From a checkpoint of a small transformer trained on Wikipedia.
Size: 19 layers, width 128, 4 heads of 32, MLP 768 squared ReLU, 5.98M parameters.
Architecture: RMSNorm before each block, rotary positions, biases on query, key and value, untied embeddings, normalized queries and keys, some layers without positions, some layers without attention, local attention windows, shifted keys, exclusive self-attention, normalized values, capped logits.
Training: a variant of Adam for these matrices, 138M tokens, 5718 steps.
Each number is 200 + 20 x the weight over its row's rms, rounded and kept within 0 to 999. Layers, rows and columns count from 0. The size before them is the row's rms in percent of the matrix's.

# layer 8 MLP up, 768x128, rms 0.0814, rows 365-415, columns 0-63
113,198,196,205,186,194,187,212,180,192,228,211,216,200,189,165,213,195,190,178,201,167,203,200,181,205,197,178,197,212,216,206,180,193,215,222,199,190,190,204,209,210,237,230,187,208,173,206,183,210,199,195,190,172,206,190,203,143,193,200,182,196,211,205,200
091,215,190,197,220,187,211,210,178,200,222,192,258,196,204,213,232,219,178,205,229,195,218,214,175,189,191,212,234,193,213,190,195,182,222,183,213,198,209,204,185,191,200,203,210,189,181,203,186,209,225,194,147,206,173,205,203,141,205,200,204,184,254,211,236
070,204,210,183,201,173,216,207,216,204,192,181,191,210,166,166,232,231,171,183,195,206,202,212,190,219,185,175,191,228,208,185,230,175,272,196,191,150,205,203,158,174,172,179,190,213,186,207,190,174,208,247,194,210,159,217,204,215,185,213,190,200,201,179,204
101,212,213,175,195,194,197,180,212,193,196,193,206,189,194,167,181,214,202,214,174,199,214,198,170,197,187,180,197,208,197,191,204,195,212,244,238,170,211,205,234,194,219,202,211,220,207,202,146,199,212,208,226,224,193,188,188,194,216,193,204,204,259,242,239
102,192,206,202,178,228,196,194,202,178,183,214,223,210,201,207,209,225,203,201,207,204,187,207,205,217,184,170,186,196,178,176,150,208,194,189,207,203,226,196,193,156,213,232,205,205,190,187,206,208,174,182,188,154,227,236,219,159,232,195,179,209,175,190,179
105,196,179,216,224,157,184,215,191,187,188,152,171,195,167,165,236,190,194,180,195,169,207,222,197,184,202,210,199,172,216,179,216,187,216,176,178,178,189,217,175,148,223,227,187,227,174,193,180,201,191,210,184,190,214,199,192,205,190,180,212,254,216,181,201
095,166,193,227,218,230,211,239,186,207,188,196,172,196,209,174,180,237,177,188,196,196,219,177,203,231,195,187,181,195,211,222,189,195,204,186,191,214,209,204,205,160,190,204,204,207,197,220,216,192,226,180,206,203,211,211,236,161,191,247,167,185,226,217,197
123,190,229,164,221,222,205,232,183,205,214,184,213,190,203,219,219,205,142,205,210,208,191,210,167,214,200,216,209,256,172,197,215,173,211,207,190,199,182,208,184,176,225,181,194,200,212,201,213,215,217,166,207,183,227,208,214,199,241,196,195,219,185,189,202
122,218,203,189,183,192,165,221,196,151,191,156,219,234,195,216,212,233,193,187,215,213,209,201,211,195,158,201,189,201,187,187,178,186,212,232,190,198,194,166,225,176,191,182,220,258,213,206,178,194,196,190,202,216,181,192,212,191,208,216,182,187,217,199,230
095,217,200,182,191,198,188,193,195,203,191,181,172,202,220,211,179,191,197,188,219,189,208,197,178,204,165,191,201,178,183,182,208,182,207,220,195,190,181,177,214,187,220,253,181,183,190,175,214,223,209,215,235,189,180,203,210,173,194,191,182,194,209,219,183
109,223,159,205,182,218,222,184,212,205,192,182,209,209,155,208,180,236,184,185,205,179,193,197,194,200,190,202,218,199,209,196,154,189,208,195,160,205,203,209,195,207,186,202,204,223,168,225,172,172,209,195,181,227,198,189,233,185,233,191,208,251,205,187,224
113,199,198,216,201,215,179,168,173,140,245,160,193,193,205,191,235,189,191,215,229,206,208,151,199,208,184,230,187,194,218,190,178,167,202,215,168,162,180,198,201,183,230,200,216,210,216,154,203,178,214,221,207,181,187,195,178,220,219,207,201,193,197,197,205
025,184,214,191,181,165,195,230,198,173,184,188,229,239,192,244,195,237,186,183,214,168,234,179,166,210,193,215,206,193,201,204,183,184,225,176,200,187,208,221,161,218,179,205,164,188,189,187,204,191,216,237,180,191,191,197,197,191,206,231,210,171,205,201,199
112,199,193,195,171,201,218,209,181,194,189,213,195,231,170,201,182,238,231,190,215,161,213,209,175,214,160,214,201,199,199,206,210,188,223,177,201,161,216,200,217,185,201,208,167,237,155,204,216,199,188,210,232,205,206,208,202,218,189,170,199,215,179,217,218
114,188,204,196,196,217,232,228,176,197,214,200,216,179,223,194,226,176,206,230,188,201,199,185,227,220,169,206,168,194,234,204,177,199,221,177,204,201,177,208,197,160,229,201,201,222,198,199,216,194,217,205,218,173,195,187,200,167,208,217,174,237,186,234,222
106,220,176,158,181,225,217,200,173,230,234,211,223,206,160,221,162,239,192,206,210,182,206,209,200,203,189,201,158,197,205,201,177,194,203,207,229,200,211,201,204,200,223,221,170,202,192,230,199,207,213,232,237,243,166,235,191,220,210,201,203,223,216,210,205
041,178,220,195,191,177,201,184,173,183,237,179,213,202,191,208,199,234,175,227,205,165,217,239,161,198,170,212,176,209,209,194,216,174,223,178,207,189,223,198,229,234,232,192,216,195,216,201,203,238,188,191,191,183,205,208,177,224,195,165,165,195,204,219,242
108,223,164,200,223,183,197,217,196,199,256,200,225,200,185,199,204,200,186,186,228,202,214,185,199,202,196,194,219,190,198,190,183,193,223,190,182,180,220,167,183,219,183,195,227,206,203,181,190,192,210,221,228,176,185,214,209,179,186,186,214,224,194,173,199
116,190,212,166,215,222,213,207,234,194,222,198,223,184,177,191,250,226,205,211,196,212,207,192,215,184,182,198,191,204,222,177,193,206,209,225,182,176,177,215,210,207,194,209,201,178,202,182,174,176,219,223,189,217,219,211,213,191,214,218,178,181,227,214,206
087,201,230,182,202,178,222,188,185,194,195,202,207,180,228,195,203,211,210,193,211,151,207,208,217,204,181,240,176,181,202,223,203,173,197,191,174,187,202,231,224,193,168,203,162,221,174,212,195,216,214,200,205,160,228,194,222,143,239,161,177,198,205,202,209
112,183,193,178,236,172,194,188,176,181,251,182,230,162,204,189,228,206,204,204,216,199,206,208,181,196,189,216,195,207,208,218,216,190,236,221,201,200,187,191,233,220,194,213,201,226,214,206,176,232,189,218,204,185,179,176,210,186,215,181,209,194,214,170,191
111,202,184,172,178,189,171,194,208,186,185,218,179,195,221,215,232,183,206,215,229,207,216,169,179,222,189,199,195,222,231,197,194,182,200,201,191,200,185,227,186,185,182,240,164,199,231,175,205,227,175,193,188,183,199,218,176,215,200,205,187,213,224,186,172
088,203,214,213,219,203,198,217,176,215,224,153,180,202,178,220,182,189,197,181,213,178,225,186,219,210,198,218,194,252,216,167,201,182,207,231,181,194,169,177,157,198,185,229,240,214,204,173,181,184,204,232,197,195,198,237,200,214,218,204,196,201,203,189,189
112,185,214,209,210,238,201,197,162,186,205,214,213,211,205,184,202,214,171,211,199,197,234,249,175,222,199,225,204,226,207,224,186,182,193,194,199,211,203,256,208,209,213,256,206,220,199,195,185,210,200,242,233,192,219,207,212,194,229,201,193,189,190,219,204
108,193,197,225,211,186,197,240,176,202,218,166,202,197,230,171,198,221,194,176,224,209,201,226,221,203,199,205,212,177,217,215,174,185,217,245,178,210,208,236,215,202,183,241,197,222,190,207,208,204,218,195,183,224,229,195,230,146,210,195,208,190,238,196,179
108,176,193,172,177,223,207,203,195,215,196,203,206,221,215,174,215,198,187,228,190,217,191,164,222,191,197,180,177,217,198,169,196,186,206,227,188,177,208,208,210,217,182,212,198,177,207,192,149,178,170,186,199,207,167,196,190,189,219,217,172,192,202,208,201
084,195,194,155,227,189,192,195,209,177,178,199,191,180,188,167,186,185,178,206,206,208,197,173,242,182,178,169,197,208,199,147,212,182,208,211,149,190,191,209,212,170,171,182,191,186,191,226,203,246,165,229,203,167,224,225,209,190,220,180,210,192,180,241,213
111,222,218,210,180,222,231,224,171,231,223,229,232,205,198,176,190,194,191,208,208,201,198,205,178,237,170,215,194,187,181,217,167,155,196,209,196,201,215,184,193,182,219,201,146,215,217,188,163,181,239,166,217,199,193,202,201,189,197,231,174,228,200,200,209
112,181,169,185,220,186,192,190,165,216,214,206,223,198,195,173,192,189,213,220,187,202,209,188,188,221,197,233,153,268,216,188,219,181,217,159,206,219,195,211,166,163,237,208,181,189,197,212,185,214,236,188,186,203,213,190,197,176,229,209,191,185,199,232,203
134,220,200,212,204,173,166,194,191,198,227,227,195,194,195,203,224,220,201,199,183,174,240,198,209,228,172,199,208,221,212,194,199,175,212,189,163,183,162,178,197,148,192,210,186,209,200,193,203,203,233,187,167,164,181,191,222,198,228,167,202,231,208,180,185
109,209,215,222,208,197,197,188,227,180,210,171,204,183,219,187,224,201,215,194,205,182,190,191,188,201,202,248,207,187,192,175,172,131,219,238,213,183,186,207,194,201,221,214,180,230,206,187,181,216,181,201,224,195,169,229,201,174,196,223,194,203,185,199,183
109,187,180,222,198,186,183,186,165,218,222,222,207,221,153,199,193,205,192,207,227,206,201,191,192,230,207,230,149,217,253,202,195,212,223,179,204,191,199,232,172,171,206,217,193,200,208,224,217,259,209,183,186,221,170,207,213,194,220,206,195,224,218,237,202
114,226,209,218,197,173,179,219,177,197,198,169,175,200,196,183,214,228,198,171,207,194,243,204,213,196,207,212,168,217,177,164,214,193,194,170,196,203,189,189,200,198,196,226,182,235,194,194,179,177,212,196,197,196,195,210,196,171,208,186,175,201,221,191,199
096,206,180,178,196,219,186,166,195,219,196,190,199,194,168,199,183,233,216,225,208,210,203,221,217,220,199,209,191,222,182,206,172,186,205,230,194,187,193,216,182,205,218,199,197,213,186,203,205,191,198,208,210,183,235,209,193,200,191,202,184,200,205,254,207
087,221,190,233,207,188,238,202,182,195,175,192,214,192,193,216,189,227,176,221,191,178,212,230,214,210,177,214,221,234,200,197,191,204,201,184,238,195,146,216,198,201,198,196,187,190,188,163,185,214,217,188,192,209,211,190,203,201,211,194,172,205,225,192,197
114,168,210,224,149,191,200,214,201,181,203,237,188,225,199,185,207,235,159,243,192,221,208,205,172,193,192,184,190,234,196,203,202,168,193,214,197,200,223,190,199,192,235,194,197,226,199,201,213,207,189,191,191,199,207,199,204,210,208,224,184,184,187,205,179
112,185,216,213,220,173,197,238,169,203,204,211,204,188,194,221,200,190,195,221,215,198,185,193,199,180,199,221,224,216,218,223,196,181,229,206,194,176,169,209,203,179,261,224,205,227,184,219,187,192,225,219,195,225,199,176,192,231,214,191,193,191,191,221,186
014,199,190,192,161,187,193,201,199,172,211,182,206,204,183,189,204,231,173,209,205,183,253,180,228,221,150,214,195,222,211,216,182,179,225,221,163,176,201,210,166,154,213,238,175,214,197,171,197,213,203,218,205,174,215,234,233,186,224,213,178,195,201,226,196
096,191,231,193,208,231,188,197,176,204,204,210,214,195,185,202,177,212,189,185,200,182,196,205,239,245,193,223,208,230,239,167,236,197,207,194,210,180,187,204,182,196,188,205,174,210,159,172,204,235,245,232,203,188,181,218,207,207,238,185,160,223,205,227,203
103,187,177,198,202,164,197,183,184,205,219,191,197,216,212,203,226,208,196,237,239,187,193,190,190,191,195,189,179,207,194,189,181,179,210,195,179,206,207,222,206,208,184,203,187,213,201,223,191,225,193,199,171,181,202,205,202,176,213,162,190,215,217,203,178
104,205,211,189,206,185,214,197,187,187,191,207,198,217,183,157,193,212,192,245,167,158,219,210,219,210,188,165,202,238,225,203,207,188,190,174,168,185,180,202,230,167,181,165,198,218,158,204,153,197,202,205,182,213,191,198,219,167,199,188,195,230,197,210,222
104,185,195,188,177,180,181,239,155,220,221,235,201,217,173,211,199,197,184,208,207,178,210,172,174,192,194,177,192,189,211,246,166,187,205,186,206,180,171,226,201,219,203,207,189,216,181,186,208,208,231,187,209,181,226,203,223,182,195,214,164,245,195,208,233
085,183,176,209,199,174,228,171,195,163,186,183,189,207,204,160,223,216,199,252,197,150,240,198,241,184,203,193,190,203,211,194,189,211,211,207,189,219,203,187,173,211,242,211,197,214,200,195,194,217,245,190,185,196,199,224,189,177,201,182,194,214,186,208,197
111,187,136,193,175,179,172,207,191,172,225,187,194,179,171,189,203,200,184,240,187,198,231,198,208,206,180,217,218,203,185,209,203,206,190,208,195,177,215,195,206,193,176,201,187,188,196,188,191,186,213,219,198,173,220,241,211,183,193,132,203,191,214,239,238
116,213,174,236,212,226,216,194,199,194,201,192,219,219,197,190,190,199,190,204,219,151,209,177,207,207,195,216,222,211,182,193,191,189,221,180,212,191,224,195,189,179,215,185,181,203,196,192,171,176,224,223,208,193,214,202,191,203,212,177,194,229,192,177,175
095,221,200,215,179,203,203,228,193,200,196,175,215,181,209,192,207,198,190,214,216,184,240,190,240,188,199,212,202,222,196,197,195,184,242,219,179,191,214,202,194,195,225,232,220,186,167,172,154,187,246,199,208,185,212,179,198,190,163,204,196,182,201,191,204
108,197,178,173,183,201,204,212,178,212,237,166,210,241,217,203,179,178,205,208,225,178,227,226,216,213,184,192,193,174,252,201,160,192,204,222,239,169,179,186,188,191,201,242,196,222,194,213,193,182,209,169,207,207,168,202,213,211,227,210,184,213,193,183,214
096,195,208,184,214,209,208,213,197,190,218,168,209,246,185,153,207,192,194,192,219,185,207,182,200,181,163,188,179,218,232,242,188,198,234,209,203,196,210,193,215,199,212,202,192,226,212,216,224,206,201,166,221,197,224,218,218,200,183,201,201,199,220,226,214
108,208,171,218,235,164,230,217,202,176,203,220,218,175,180,160,193,218,209,199,203,174,224,163,195,203,211,184,200,178,165,222,191,181,227,225,169,224,197,192,190,199,216,207,176,220,198,199,206,190,179,171,202,205,178,195,214,188,233,159,189,182,208,192,210
099,226,203,207,201,202,206,210,206,174,193,215,218,230,186,194,231,199,207,204,186,210,215,156,181,183,181,196,206,212,195,215,194,199,265,221,199,195,206,222,180,181,216,195,155,208,176,214,157,163,228,192,213,211,168,229,197,202,224,204,184,225,225,173,177
044,198,175,187,203,222,195,203,172,167,219,198,211,209,186,180,224,200,219,164,223,189,213,181,181,237,194,184,230,218,170,228,202,188,219,240,220,187,193,220,205,176,219,215,172,205,176,209,204,223,194,190,229,163,221,222,229,193,206,217,176,171,194,196,189